Part of a small language model's weights.
Training: a variant of SOAP for these matrices, 225M tokens, 6861 steps.
Each number is 200 + 20 x the weight over its row's rms, rounded and kept within 0 to 999. Layers, rows and columns count from 0. The size before them is the row's rms in percent of the matrix's.

# layer 7 MLP down (transposed), 1024x256, rms 0.156, rows 62-116, columns 128-191
100,214,211,221,190,218,177,174,174,171,189,205,188,222,206,189,225,208,249,214,200,206,211,185,241,171,220,250,166,142,198,182,210,214,183,206,200,180,174,174,170,207,230,187,188,149,157,223,202,204,182,199,170,182,192,205,204,190,200,146,195,198,229,201,168
105,203,219,197,208,207,193,216,206,191,191,229,224,202,198,162,203,195,213,177,200,178,173,204,193,193,194,208,224,213,208,222,207,188,206,214,201,206,202,200,156,243,224,229,191,210,209,201,193,217,220,195,207,211,220,198,220,180,205,204,203,209,208,218,181
098,211,185,217,177,184,168,188,203,225,230,221,206,242,169,199,220,200,205,200,203,240,173,206,185,206,212,177,209,244,227,199,189,218,179,214,196,198,196,217,188,199,202,208,181,232,184,214,181,197,196,208,205,211,219,189,190,211,209,141,216,216,227,175,188
103,221,197,191,181,209,192,177,211,211,208,223,200,205,199,188,194,174,195,209,210,197,184,236,204,203,161,229,176,209,166,189,179,220,225,181,193,206,173,246,178,214,194,199,190,217,233,169,221,213,222,232,215,224,179,185,209,171,176,193,175,198,205,233,182
088,210,182,173,149,202,216,228,216,228,182,196,182,201,180,164,197,173,182,178,204,186,197,222,203,161,200,204,210,173,194,185,178,234,202,235,191,200,197,216,198,226,213,207,202,180,185,193,220,168,188,240,158,189,200,213,219,200,185,196,174,202,228,168,205
094,170,220,220,217,186,195,181,205,172,207,229,191,228,199,220,261,187,185,187,172,205,202,179,210,226,181,159,190,194,221,188,223,175,203,200,183,198,189,177,191,235,216,212,178,195,205,178,183,231,208,225,195,167,228,222,198,183,200,192,198,184,195,196,208
101,213,187,200,190,247,196,219,174,191,201,195,198,198,247,202,154,175,188,215,184,190,208,183,211,230,249,168,200,165,178,191,192,192,216,209,198,196,185,187,203,231,208,191,216,221,209,175,208,187,206,171,207,201,172,197,175,198,217,211,188,189,184,204,171
106,192,185,205,233,189,238,205,204,213,221,163,185,175,155,183,166,182,186,174,177,184,201,229,183,223,205,222,193,206,204,201,263,189,199,210,212,197,206,181,172,217,196,196,205,184,181,189,198,200,201,206,206,232,177,246,203,208,229,181,208,196,210,203,190
100,227,236,218,246,170,179,207,195,188,174,215,225,233,184,214,208,196,193,210,180,215,213,252,172,178,167,209,218,202,199,195,208,209,234,260,219,204,215,194,180,186,208,199,169,209,165,188,181,199,195,202,178,213,187,162,204,194,209,190,217,176,198,172,218
107,151,162,159,213,173,224,226,191,220,196,196,191,175,172,208,217,206,206,219,225,213,213,210,193,188,187,203,234,201,197,206,194,162,227,182,202,190,201,187,219,175,172,196,206,199,192,215,173,193,213,182,177,207,195,220,217,184,187,185,185,179,235,247,206
100,191,201,176,204,232,207,205,205,236,177,195,217,189,181,185,160,197,226,203,203,206,197,188,176,207,178,262,187,213,160,211,197,176,211,149,220,199,228,202,213,236,183,198,193,174,212,229,194,176,201,180,213,214,200,189,227,222,218,218,173,180,231,221,205
107,172,201,203,191,168,232,184,168,182,170,190,196,189,205,149,229,193,213,202,180,212,237,186,203,208,193,225,200,183,195,213,201,199,220,186,188,194,210,172,207,192,194,143,222,229,182,191,185,217,168,205,207,192,225,185,191,185,211,200,203,202,166,160,230
110,207,237,190,177,220,209,220,189,135,240,202,231,222,191,208,207,200,171,216,179,221,222,195,164,212,222,200,169,228,232,192,230,203,195,193,202,181,190,172,220,194,202,178,215,196,210,193,214,167,197,221,170,232,206,166,202,204,217,181,160,224,211,206,208
104,218,183,166,190,176,227,225,164,205,181,201,204,195,183,235,179,184,184,206,195,216,205,201,200,217,216,214,200,243,196,189,209,216,223,201,184,235,149,182,200,199,170,173,192,215,150,205,188,219,196,166,188,182,205,213,217,182,163,214,212,186,206,183,201
096,163,183,200,192,252,189,196,215,192,211,194,210,221,219,211,200,172,229,216,228,189,188,196,206,220,177,202,176,212,205,201,202,217,181,215,209,190,161,211,233,219,167,158,163,188,223,209,194,211,215,232,212,187,186,215,207,204,183,164,192,193,210,168,215
101,180,195,190,202,203,189,179,167,190,182,170,181,218,207,182,187,189,194,194,245,218,182,205,186,170,175,185,180,205,248,216,183,222,225,199,162,170,218,209,203,201,202,224,179,230,206,202,202,201,180,184,203,158,173,180,159,189,194,194,191,201,206,225,211
099,167,196,216,205,190,208,225,222,208,204,214,194,164,201,162,195,192,199,184,209,220,177,169,223,200,217,195,178,168,204,223,200,268,201,223,179,205,192,195,221,199,214,209,189,138,245,175,209,179,220,221,210,187,217,179,198,217,202,208,219,191,168,190,201
092,212,200,220,217,251,203,221,219,220,220,223,203,200,251,218,197,208,185,202,217,234,196,248,180,202,187,156,181,199,202,237,171,212,162,189,195,206,205,171,204,201,200,199,232,222,173,182,199,187,172,182,173,175,214,240,217,185,222,201,181,199,183,187,193
095,180,201,246,221,192,211,169,200,200,211,180,184,195,199,227,209,206,232,203,187,188,213,195,147,217,202,187,198,219,219,202,175,179,165,137,214,179,212,174,181,224,183,214,200,235,207,202,184,206,223,223,198,184,205,198,167,218,193,206,159,202,246,200,213
106,186,177,226,199,220,204,231,182,208,184,189,240,192,197,233,190,225,214,197,168,194,197,209,205,158,207,227,170,192,209,189,214,203,206,209,168,201,186,225,216,221,192,212,241,212,200,195,170,207,189,169,185,207,180,195,249,183,172,169,186,183,207,222,179
111,197,200,194,242,209,195,204,198,222,193,197,190,221,209,230,197,224,179,182,207,194,171,202,182,241,207,178,223,214,197,201,181,175,203,207,215,191,192,209,198,156,191,191,202,196,186,206,227,212,201,193,205,201,196,190,151,221,187,195,216,165,229,229,238
107,213,234,194,201,205,174,199,199,213,204,203,185,214,216,203,210,184,210,203,212,240,212,190,218,194,228,230,186,189,187,200,199,211,236,253,178,183,229,210,205,166,215,175,186,211,214,191,188,172,196,210,213,222,196,241,189,184,226,211,179,218,219,180,188
091,193,200,214,192,190,203,203,199,229,197,197,227,212,157,213,195,216,221,153,228,200,226,242,190,197,199,179,172,188,223,191,177,172,200,197,224,181,173,165,186,220,198,192,182,168,216,219,199,175,210,250,196,208,171,201,194,198,181,168,193,246,224,213,217
104,223,233,203,201,193,199,171,216,205,257,198,202,172,227,215,175,203,218,167,239,177,184,203,183,204,176,200,209,197,184,203,202,223,200,209,196,219,157,176,201,185,220,208,217,215,178,183,192,165,263,215,201,237,217,180,203,208,201,221,199,199,206,207,170
095,192,203,183,194,186,165,189,203,176,176,214,188,229,191,208,170,221,203,197,204,138,191,208,246,191,216,144,172,192,217,208,198,207,200,205,211,220,217,194,230,206,228,223,201,204,195,214,201,203,205,180,191,179,220,176,205,193,191,206,207,222,187,173,214
101,177,237,202,176,186,196,200,186,248,190,202,211,192,232,192,180,210,222,173,183,210,236,195,211,205,206,252,209,202,200,191,221,203,219,167,171,175,183,210,225,229,238,223,170,172,217,191,178,218,181,212,161,195,205,228,240,196,205,178,196,229,205,183,203
100,243,214,200,224,185,162,217,175,182,192,164,218,226,213,229,213,205,192,193,212,179,170,211,208,171,213,205,197,199,204,163,164,232,197,207,206,208,213,180,167,223,229,211,191,195,192,192,223,189,200,241,235,185,206,204,187,186,195,199,233,202,205,183,201
100,223,188,196,186,170,209,212,187,219,206,229,206,188,178,170,199,200,196,218,203,157,229,144,205,219,222,208,170,190,149,166,211,191,192,194,206,179,216,213,194,197,194,219,204,227,224,224,206,203,179,232,202,245,186,189,180,204,225,206,191,219,180,158,186
100,243,207,177,204,176,166,220,184,187,211,183,199,231,157,239,209,210,201,183,222,211,190,210,213,187,204,192,175,201,234,219,180,161,204,218,217,197,212,170,166,189,224,201,213,214,225,198,195,170,203,187,173,185,226,173,180,225,243,199,155,228,189,243,201
098,173,197,175,187,170,209,180,189,170,187,183,179,185,181,211,210,200,192,231,180,194,201,186,211,180,188,164,207,214,215,214,186,221,212,219,206,198,205,201,228,203,182,199,187,189,216,150,166,196,204,200,263,179,179,209,189,151,219,168,175,182,190,217,183
093,176,167,211,211,173,195,216,226,235,221,240,207,176,198,229,203,206,163,217,228,181,201,173,210,190,219,226,190,197,211,208,185,208,210,169,219,205,256,203,195,179,224,209,205,170,160,180,188,192,194,204,220,165,182,166,145,195,233,200,190,235,184,216,217
092,248,210,201,208,217,211,199,196,160,187,177,205,222,208,221,223,218,215,181,213,195,188,206,218,211,167,165,189,220,201,203,223,201,194,229,203,242,203,190,214,216,212,218,218,206,194,191,174,221,172,205,187,218,167,224,191,171,216,202,221,205,187,211,189
092,187,217,194,206,225,187,178,201,196,223,175,220,202,232,210,204,220,212,203,179,234,206,163,238,198,201,164,192,196,173,181,204,193,192,194,218,202,215,228,175,202,216,191,190,223,216,217,189,194,193,209,191,226,236,196,185,190,190,196,159,196,191,194,191
102,192,173,230,212,196,194,233,185,231,184,159,175,216,181,180,200,150,184,194,187,215,178,162,196,220,226,201,218,218,178,173,206,189,183,205,184,180,219,248,200,214,198,190,207,217,237,198,178,180,207,208,201,208,234,229,215,184,239,176,188,204,199,218,233
095,214,210,240,249,206,186,187,183,181,189,232,206,187,198,221,244,179,242,222,223,185,185,179,189,198,232,211,192,193,198,191,223,234,188,205,211,210,187,213,190,169,198,206,194,215,200,202,210,210,213,204,183,178,208,207,200,177,213,205,181,168,202,205,188
097,204,213,182,172,194,176,195,213,181,206,187,219,244,185,162,180,217,229,216,221,174,231,204,196,185,221,188,234,200,171,217,188,230,219,216,259,160,199,160,195,203,213,194,181,210,166,210,235,188,220,202,209,182,187,190,202,199,200,190,225,189,206,190,217
104,191,213,192,205,203,197,210,183,202,202,180,199,209,198,184,163,168,177,228,195,249,213,183,181,186,191,204,190,214,194,201,184,203,235,212,186,174,191,197,169,207,179,174,177,189,166,163,210,176,191,185,223,191,207,185,204,182,202,169,227,185,234,188,195
089,181,240,201,187,201,154,179,170,205,225,196,189,204,197,171,169,217,223,210,187,228,216,194,242,194,183,205,169,190,201,172,178,208,243,179,185,170,160,201,230,225,199,201,157,235,196,203,214,172,188,193,185,199,214,215,211,202,208,205,218,197,171,198,219
097,229,216,184,215,182,210,222,188,207,214,204,213,261,196,235,176,214,189,217,183,190,229,217,188,159,227,224,208,177,215,194,220,212,190,174,158,239,216,205,160,226,208,203,203,211,168,190,215,205,199,201,192,233,164,209,199,206,178,199,224,201,151,221,189
100,208,212,216,199,254,195,199,221,204,190,190,184,217,228,200,189,237,204,201,207,185,223,203,211,194,200,188,203,235,190,218,203,201,188,197,205,207,208,201,184,234,171,210,179,191,209,185,200,215,174,210,205,257,193,220,220,187,188,171,195,149,157,228,189
091,198,183,243,224,195,218,197,202,205,211,208,194,225,213,186,184,198,196,218,202,206,203,212,193,190,196,190,196,176,224,196,217,234,214,183,189,207,219,150,201,195,226,204,197,213,201,185,203,197,214,163,209,144,232,258,199,194,238,203,199,218,208,202,169
093,225,173,207,172,196,182,193,213,224,189,201,217,176,194,194,178,207,173,199,195,247,186,166,215,178,213,175,202,203,150,190,160,173,190,196,193,226,166,204,218,179,201,189,206,225,177,187,181,262,214,196,185,187,185,225,167,234,198,187,221,203,220,193,202
097,188,222,211,237,171,213,196,166,239,189,205,203,246,215,200,205,189,186,219,220,204,194,161,213,190,154,234,212,189,213,190,190,207,197,189,199,235,209,196,207,220,225,200,180,161,245,167,182,235,199,208,208,187,169,174,180,226,220,197,184,234,205,206,211
094,195,232,241,250,211,201,207,227,195,224,216,201,190,205,178,206,189,201,205,195,196,147,173,216,180,200,136,198,170,212,193,199,202,203,192,190,217,201,184,180,221,191,210,172,226,232,180,197,219,217,208,169,186,186,194,162,178,173,199,188,157,184,167,160
102,209,202,190,189,195,150,197,204,187,204,177,221,178,188,197,215,170,208,199,239,173,228,222,237,204,165,244,223,255,223,202,222,229,174,226,210,191,212,162,232,208,205,179,156,202,167,217,197,181,208,207,162,204,172,213,184,225,180,214,222,202,201,214,246
098,230,175,216,188,202,182,171,196,198,200,218,205,192,197,167,187,204,172,217,185,187,189,177,235,199,179,207,203,207,178,206,200,217,199,183,197,200,223,188,184,177,190,225,202,215,200,206,187,177,187,186,205,166,241,209,171,194,189,182,204,177,207,191,210
092,190,243,213,194,227,220,182,188,182,216,213,195,213,181,155,154,188,219,153,179,206,211,194,222,224,205,208,227,229,200,198,179,206,171,236,203,182,213,187,214,227,193,180,219,187,168,201,184,189,183,204,191,225,192,193,200,231,175,177,198,201,166,201,222
107,212,187,193,206,204,206,197,208,227,204,208,199,225,192,165,185,206,206,176,195,222,206,204,170,203,197,207,220,193,208,166,224,239,246,213,215,227,243,197,229,162,220,201,204,212,229,228,212,189,207,209,207,227,200,188,177,217,195,207,196,209,182,197,182
102,224,211,189,266,219,195,212,217,215,196,211,199,184,216,215,231,178,195,212,210,195,194,180,206,169,212,175,199,196,192,191,208,175,214,184,183,188,157,222,201,183,184,190,209,200,204,192,234,226,199,188,208,224,200,187,177,194,218,205,212,206,183,152,248
096,201,167,188,199,219,170,223,172,189,178,198,185,230,163,205,221,200,200,231,201,208,209,182,174,214,170,207,211,190,216,193,184,180,191,228,209,208,196,222,217,176,205,207,177,172,177,226,185,189,174,165,190,232,239,197,214,214,222,198,177,202,197,170,186
099,192,195,232,188,199,207,226,189,146,202,211,204,170,188,197,203,195,172,206,176,216,204,168,179,235,212,219,198,234,175,181,195,187,212,212,199,213,224,189,184,182,179,187,197,169,170,237,164,226,222,221,228,183,189,220,221,215,171,188,190,205,225,195,207
091,200,194,172,225,177,215,176,224,187,211,193,212,194,191,216,157,200,224,196,198,202,228,192,271,232,187,181,228,221,195,182,217,186,207,192,221,177,203,221,182,180,222,222,179,213,209,184,207,189,209,200,207,188,196,192,191,170,154,146,219,201,235,207,174
103,210,224,206,188,207,197,174,188,202,180,178,236,236,154,205,216,189,202,182,170,171,180,177,224,199,216,196,212,182,216,194,171,221,194,199,193,171,145,217,180,184,238,199,195,222,209,208,194,184,188,185,217,189,196,190,206,196,159,188,189,196,241,207,206
108,198,223,186,200,224,200,213,166,205,186,173,215,217,183,172,173,225,194,209,203,216,204,228,219,216,169,176,173,193,184,202,211,168,186,219,198,185,233,201,197,226,203,206,222,166,197,197,178,219,216,203,221,189,189,211,226,196,239,209,194,235,194,194,182
104,221,214,208,200,207,213,203,208,201,201,176,182,206,192,219,232,166,211,208,189,224,150,222,196,186,222,180,194,199,202,252,186,193,220,182,185,212,233,166,226,212,196,201,236,194,220,165,206,207,213,200,208,206,208,205,214,168,185,176,230,180,183,190,196
# layer 7 MLP up, 1024x256, rms 0.154, rows 63-116, columns 128-191
108,180,189,179,222,176,241,155,197,194,175,197,226,174,170,214,188,193,209,242,210,202,183,207,198,204,208,219,183,184,211,196,175,200,167,219,210,218,217,203,216,179,182,207,187,214,236,202,219,226,213,188,197,216,181,180,186,177,213,171,170,223,180,200,205
099,197,210,197,207,207,212,177,167,209,191,198,187,177,215,180,212,200,216,241,186,186,201,205,203,227,224,224,201,159,198,215,231,203,196,208,183,237,180,179,180,192,174,212,239,164,179,162,210,222,208,202,188,167,212,196,231,232,198,232,190,180,159,218,217
096,205,197,200,206,210,259,205,184,222,215,182,236,211,213,212,205,158,200,211,233,196,185,191,211,190,180,233,215,191,171,262,233,174,168,210,224,200,183,186,147,213,158,173,232,260,213,207,211,208,204,190,231,217,155,229,199,218,199,233,208,217,198,201,172
095,185,187,178,197,174,235,227,179,219,186,212,201,206,208,236,185,211,210,195,218,174,186,204,208,202,203,216,192,195,189,157,206,216,199,213,213,164,229,185,161,187,194,217,175,222,184,234,216,183,203,164,210,243,205,234,176,243,171,187,176,206,165,240,205
101,209,205,201,183,175,202,199,241,201,172,178,215,179,179,171,207,215,200,171,199,216,210,231,206,193,175,171,186,169,191,223,204,225,199,160,209,208,204,191,203,229,201,184,198,239,195,231,225,169,199,197,218,207,224,235,213,216,197,164,193,176,227,202,210
104,208,213,193,183,185,254,186,207,185,225,199,191,178,203,207,214,203,226,214,200,196,207,197,208,171,215,173,181,193,209,152,243,148,214,208,198,221,217,206,159,181,156,210,193,170,224,183,229,199,211,225,201,218,222,163,200,229,212,227,201,216,183,200,227
101,198,202,218,195,228,202,201,215,234,203,204,210,203,208,241,210,204,180,238,242,207,214,192,187,203,205,185,204,203,202,239,226,214,205,240,220,188,227,199,179,214,179,215,197,198,183,175,161,199,197,223,173,211,184,200,187,214,203,211,173,163,200,199,178
102,202,212,235,199,206,179,236,173,210,186,195,216,165,190,159,192,203,157,241,194,201,181,181,224,228,177,214,216,233,208,198,197,178,206,210,197,238,212,218,210,163,226,209,254,191,212,199,198,168,250,190,182,196,176,232,185,210,186,220,224,198,195,223,186
101,210,161,185,194,184,215,180,182,195,186,215,189,212,221,151,181,181,168,175,206,211,222,201,213,206,203,213,177,218,201,187,172,221,179,233,214,209,207,225,207,234,206,177,212,231,183,195,209,194,177,176,221,228,231,198,158,210,174,192,195,223,180,203,196
104,222,216,192,211,227,180,185,232,217,169,205,204,224,203,205,218,222,162,169,196,189,230,200,205,179,211,208,206,224,189,202,184,215,181,186,228,214,213,199,195,200,190,207,160,209,191,196,180,171,174,201,197,171,198,171,220,206,217,204,196,213,177,171,208
107,163,202,210,174,219,230,170,223,183,179,210,192,207,206,194,201,186,198,192,179,238,198,214,176,210,176,191,205,167,168,208,207,209,194,209,190,201,208,184,218,173,211,176,202,169,163,190,235,171,255,211,204,224,218,251,146,204,224,214,198,214,228,232,213
100,191,202,203,194,186,186,219,189,227,206,224,175,184,168,207,229,196,210,222,190,214,229,207,188,211,202,214,187,222,173,180,193,191,192,217,166,172,203,183,208,204,221,191,233,199,212,230,182,176,187,200,177,208,221,198,186,180,217,208,210,191,215,181,212
108,171,203,206,205,191,220,208,214,158,204,203,182,191,182,234,177,180,192,208,182,208,208,205,203,174,167,196,206,148,199,167,201,184,212,228,201,205,208,241,222,192,212,167,168,210,212,181,198,196,212,168,235,186,217,200,220,221,170,229,189,178,210,206,230
092,178,193,182,179,205,217,194,230,223,183,184,222,203,196,193,197,199,193,175,175,173,194,211,210,203,179,191,216,212,236,225,219,189,178,196,173,218,228,178,203,191,184,189,238,221,221,204,174,195,247,186,207,204,199,186,218,226,227,231,226,193,210,201,184
101,197,163,184,169,172,201,185,224,197,197,232,188,220,181,166,191,240,199,215,210,205,185,205,210,216,213,195,170,218,203,164,213,202,191,184,205,192,214,211,233,182,211,221,189,178,195,183,196,217,201,221,208,193,184,210,165,170,205,202,209,208,227,189,190
098,195,245,218,209,184,223,215,213,190,234,211,197,209,227,176,196,194,198,210,207,187,214,233,201,223,152,216,159,174,176,236,196,190,177,189,234,200,183,207,184,203,185,233,223,214,188,174,207,219,172,170,175,182,201,223,188,220,202,215,196,246,200,218,170
098,220,185,193,199,195,224,213,181,214,234,195,158,203,207,185,220,189,205,211,205,220,201,175,206,227,252,205,208,207,225,181,226,199,180,190,216,188,176,177,216,243,192,184,228,207,223,203,218,211,177,208,192,191,206,206,233,215,196,226,227,228,187,197,201
099,202,178,183,206,231,193,235,187,200,202,200,210,187,210,181,197,187,204,223,215,190,168,174,209,190,207,177,174,192,165,210,204,212,249,161,214,203,191,240,172,228,178,200,193,222,194,181,192,194,207,202,179,180,193,228,203,195,188,211,211,215,189,235,199
096,176,195,213,228,203,174,198,227,185,212,255,208,187,198,209,212,213,193,192,195,161,194,208,223,202,200,209,218,193,219,195,165,193,180,212,176,193,173,217,189,205,217,169,202,234,168,218,189,183,188,175,172,239,169,190,152,242,165,206,159,233,175,205,211
102,201,235,189,196,204,230,214,201,167,214,220,176,218,224,196,190,203,182,196,199,188,212,188,213,204,181,186,223,196,202,214,178,184,168,225,162,234,187,209,202,205,243,211,163,197,213,170,194,197,199,216,213,191,211,209,181,213,219,174,193,214,208,153,190
109,164,172,195,208,193,186,192,215,186,194,213,207,196,193,209,181,245,234,230,206,192,185,210,208,186,201,206,193,219,205,226,210,186,146,182,217,210,186,205,194,226,199,196,227,174,195,213,191,161,184,198,185,240,174,208,194,220,219,175,169,177,204,223,216
097,214,172,189,159,184,199,204,174,187,181,204,179,211,212,186,213,162,238,224,191,198,166,194,242,199,172,229,207,264,196,187,205,205,205,223,161,174,213,192,190,192,149,189,160,226,180,216,209,226,188,204,185,228,190,213,213,192,191,214,198,198,220,189,179
104,207,229,208,159,201,197,184,199,189,219,223,233,218,170,211,178,218,176,228,214,206,188,190,187,233,167,193,200,221,215,186,194,213,177,204,220,226,182,232,176,235,183,156,193,201,218,227,203,196,188,214,218,203,189,193,220,240,209,212,197,185,195,190,193
101,194,216,163,191,204,179,199,201,212,194,216,219,214,188,209,185,232,196,194,217,201,178,215,192,214,191,195,189,181,134,175,179,182,230,206,215,227,201,206,192,224,187,208,237,162,227,205,171,177,222,224,156,207,199,173,204,245,188,201,197,186,199,210,221
103,228,173,226,193,204,190,208,220,220,240,214,199,183,181,229,187,195,216,221,207,196,169,207,197,225,203,138,161,164,196,222,175,222,193,194,230,203,219,216,202,205,199,198,230,234,201,184,258,193,214,218,197,224,196,165,159,180,180,218,182,204,174,185,219
095,177,193,204,204,194,228,205,208,168,208,222,229,209,196,229,213,176,198,195,215,209,226,194,225,190,188,169,195,185,202,193,204,198,211,201,190,217,217,246,217,172,203,200,235,200,253,223,190,184,245,153,214,207,195,232,214,227,180,187,182,200,198,228,195
100,199,203,233,192,196,208,187,193,197,221,170,134,232,198,194,198,186,200,223,156,234,174,219,195,187,208,201,190,192,194,205,210,205,158,234,222,222,179,194,210,230,194,201,196,199,195,189,186,190,221,190,225,200,167,203,177,247,225,212,205,195,206,233,184
099,209,223,221,212,183,212,197,184,200,206,219,207,184,188,216,171,192,202,216,214,200,205,164,205,228,212,187,196,179,175,186,185,197,174,191,220,219,212,181,203,214,192,197,189,209,193,205,227,206,243,215,240,216,226,219,220,238,177,193,173,221,196,188,233
096,212,214,203,179,234,180,241,162,163,186,212,201,191,202,165,182,160,190,193,218,198,180,182,217,183,161,258,201,183,204,154,207,219,179,191,227,200,189,208,240,258,206,173,210,214,225,200,197,188,204,191,158,190,204,167,220,190,214,214,184,186,175,204,223
098,169,222,194,170,197,189,184,199,239,192,206,222,195,195,164,224,189,211,200,190,206,218,169,223,184,180,203,228,148,216,185,218,183,183,183,198,243,195,196,206,182,225,216,219,173,206,178,207,206,211,242,233,183,219,197,200,187,190,168,209,208,203,191,200
091,238,188,216,220,196,197,204,211,200,212,193,225,175,204,180,200,168,202,191,177,177,204,235,152,187,178,183,179,179,185,219,189,196,190,165,160,171,194,203,219,205,158,204,210,192,230,188,211,204,224,190,191,196,201,201,220,178,192,185,164,202,210,208,198
095,200,177,193,188,213,220,204,188,204,208,150,226,222,173,204,228,221,192,190,238,190,242,204,201,206,186,169,240,217,196,192,206,202,220,194,209,213,174,189,164,232,224,201,182,216,216,172,194,199,233,195,215,192,160,243,181,246,210,200,176,181,190,186,217
105,195,182,173,204,221,209,196,211,170,188,185,250,189,190,189,178,179,194,221,230,181,196,197,206,198,196,226,185,202,241,232,150,211,205,224,204,165,212,215,223,236,207,223,193,184,194,200,228,200,208,199,240,183,141,182,200,190,214,192,252,222,185,172,192
097,209,200,186,186,181,234,217,206,229,214,227,156,221,158,187,188,194,224,170,164,196,186,229,207,190,161,212,191,215,206,174,189,185,198,230,188,210,219,197,167,180,228,200,183,186,234,197,182,212,201,220,201,219,218,219,193,224,179,180,191,212,191,182,214
095,208,253,162,193,206,193,203,219,202,220,214,240,210,202,200,195,217,184,201,201,221,182,212,219,201,196,208,220,191,197,189,188,187,218,191,215,198,223,224,183,186,194,192,235,252,226,191,200,208,174,201,191,226,179,191,190,204,183,168,195,234,197,184,215
103,192,190,200,225,231,200,203,167,218,205,210,180,166,237,216,214,212,215,192,203,223,166,204,185,225,171,201,194,167,225,195,201,170,200,201,192,200,200,144,178,202,181,185,221,194,226,224,198,208,212,203,188,197,187,209,191,207,217,178,183,222,205,201,198
087,245,180,198,198,181,227,239,208,164,193,210,231,182,166,204,231,177,169,194,198,161,176,159,168,177,175,204,220,194,157,238,187,229,164,218,198,180,178,192,207,199,215,200,202,181,202,225,183,220,235,211,196,167,220,184,178,247,190,225,203,197,213,198,198
097,227,208,220,163,168,198,200,245,165,182,191,230,198,218,230,185,235,222,173,213,187,186,198,189,208,167,227,194,208,170,186,204,179,197,232,196,192,188,170,195,198,205,214,216,205,155,220,225,238,205,189,188,219,208,165,195,172,179,195,198,207,208,203,240
098,188,203,189,179,198,196,202,187,206,215,203,225,140,197,201,175,195,178,199,214,204,228,206,187,185,208,183,176,194,199,221,193,227,193,206,195,183,188,223,174,190,193,186,207,214,221,225,208,198,241,181,222,222,221,179,191,235,224,191,179,191,202,185,220
101,172,207,211,212,208,195,218,145,209,214,224,204,182,198,194,217,214,189,203,240,195,179,189,185,188,181,213,244,180,216,177,206,181,207,202,193,180,183,177,200,201,189,188,222,202,209,235,194,218,213,196,196,170,191,201,214,175,176,172,186,192,194,214,219
099,166,216,189,202,227,192,199,169,221,231,183,205,180,184,219,192,205,207,166,205,180,184,237,183,197,164,211,203,224,176,212,165,176,144,185,221,194,192,235,233,235,214,236,218,190,191,202,183,199,203,196,189,175,235,218,189,201,210,191,185,207,191,227,218
099,220,180,209,173,205,210,212,190,234,212,193,189,161,174,231,174,221,218,206,237,195,180,192,203,210,209,229,186,189,203,205,170,202,202,231,197,215,209,242,221,177,171,213,193,227,233,223,225,193,207,174,164,220,197,197,185,185,162,229,215,206,240,189,205
100,216,222,196,191,195,194,213,177,188,204,202,187,221,202,231,191,237,205,202,234,225,197,195,190,198,213,222,229,222,180,212,211,193,179,209,199,218,214,187,220,159,221,195,177,168,211,196,224,230,213,216,220,191,212,199,198,198,216,193,205,204,206,195,173
097,202,181,229,235,217,207,210,204,219,215,187,180,231,194,187,196,223,186,185,174,172,198,188,231,168,191,207,200,168,193,187,211,191,209,182,172,182,207,206,171,206,214,208,190,210,199,200,205,235,204,187,232,176,235,214,196,208,200,203,205,200,239,225,201
101,179,249,191,232,213,201,225,209,198,187,195,204,230,226,184,223,177,240,203,185,186,178,238,193,180,169,164,197,212,180,230,173,197,226,198,244,246,205,203,142,225,168,195,203,245,210,210,197,195,250,227,180,218,214,217,241,205,201,195,169,181,242,201,212
101,210,195,180,201,203,191,188,227,215,186,179,208,218,176,193,191,211,190,187,183,168,188,205,228,195,188,175,159,236,213,200,179,240,192,230,205,222,190,226,200,212,193,207,225,231,190,178,183,178,197,187,190,216,155,181,231,192,217,192,225,197,201,208,178
109,201,195,198,195,192,200,196,208,219,234,197,199,190,209,181,191,190,180,194,196,189,201,182,230,208,201,186,208,231,203,177,190,228,214,223,209,210,206,239,203,167,229,240,189,211,218,205,208,162,186,197,179,226,196,154,195,231,204,218,162,170,232,211,215
100,227,225,190,177,192,176,187,225,195,224,205,218,176,202,257,184,205,187,177,190,189,187,169,196,215,219,191,214,182,196,177,190,218,201,219,198,180,199,198,193,186,206,177,171,218,187,176,209,204,191,171,206,187,231,212,197,209,197,149,196,177,218,233,197
092,230,224,179,197,193,180,220,201,220,195,213,224,206,203,191,237,232,197,168,198,182,164,187,199,211,230,186,201,188,208,206,203,212,212,207,191,218,220,226,219,194,175,175,222,179,226,181,180,183,246,216,184,179,164,193,182,226,186,204,214,179,178,167,232
102,230,191,186,220,190,202,160,223,242,179,172,216,181,214,205,183,169,222,218,197,188,232,182,216,197,212,206,199,205,174,206,189,201,187,231,150,167,190,198,217,206,219,200,173,233,191,201,242,201,202,199,202,213,192,185,201,222,199,217,188,217,192,195,185
096,210,226,190,200,220,225,217,225,207,224,202,222,221,221,173,226,212,177,174,206,216,204,218,217,202,209,204,188,194,212,207,196,223,193,200,207,240,204,207,184,221,216,223,204,207,199,234,221,199,215,236,225,220,192,219,170,192,214,207,193,230,176,203,219
101,239,232,189,192,202,224,195,200,195,238,207,186,189,170,220,190,209,189,217,217,183,180,192,191,194,201,165,194,225,173,199,190,176,204,176,206,209,237,187,203,186,196,245,194,172,181,201,224,174,176,197,187,177,216,201,155,191,210,208,211,215,205,189,219
105,199,179,204,190,195,209,224,171,184,197,155,188,152,205,170,195,214,186,190,197,229,202,184,202,175,175,181,216,195,214,146,174,184,198,206,246,178,189,196,228,219,216,188,187,193,200,198,173,224,170,225,184,202,177,173,240,190,232,206,199,193,191,194,178
097,210,237,173,202,191,203,230,213,233,210,200,189,222,215,201,195,194,172,212,188,171,210,192,209,219,190,192,183,167,217,229,189,186,182,220,188,204,201,213,186,236,190,222,179,190,183,197,203,174,170,172,154,229,162,209,225,220,225,198,221,195,228,201,171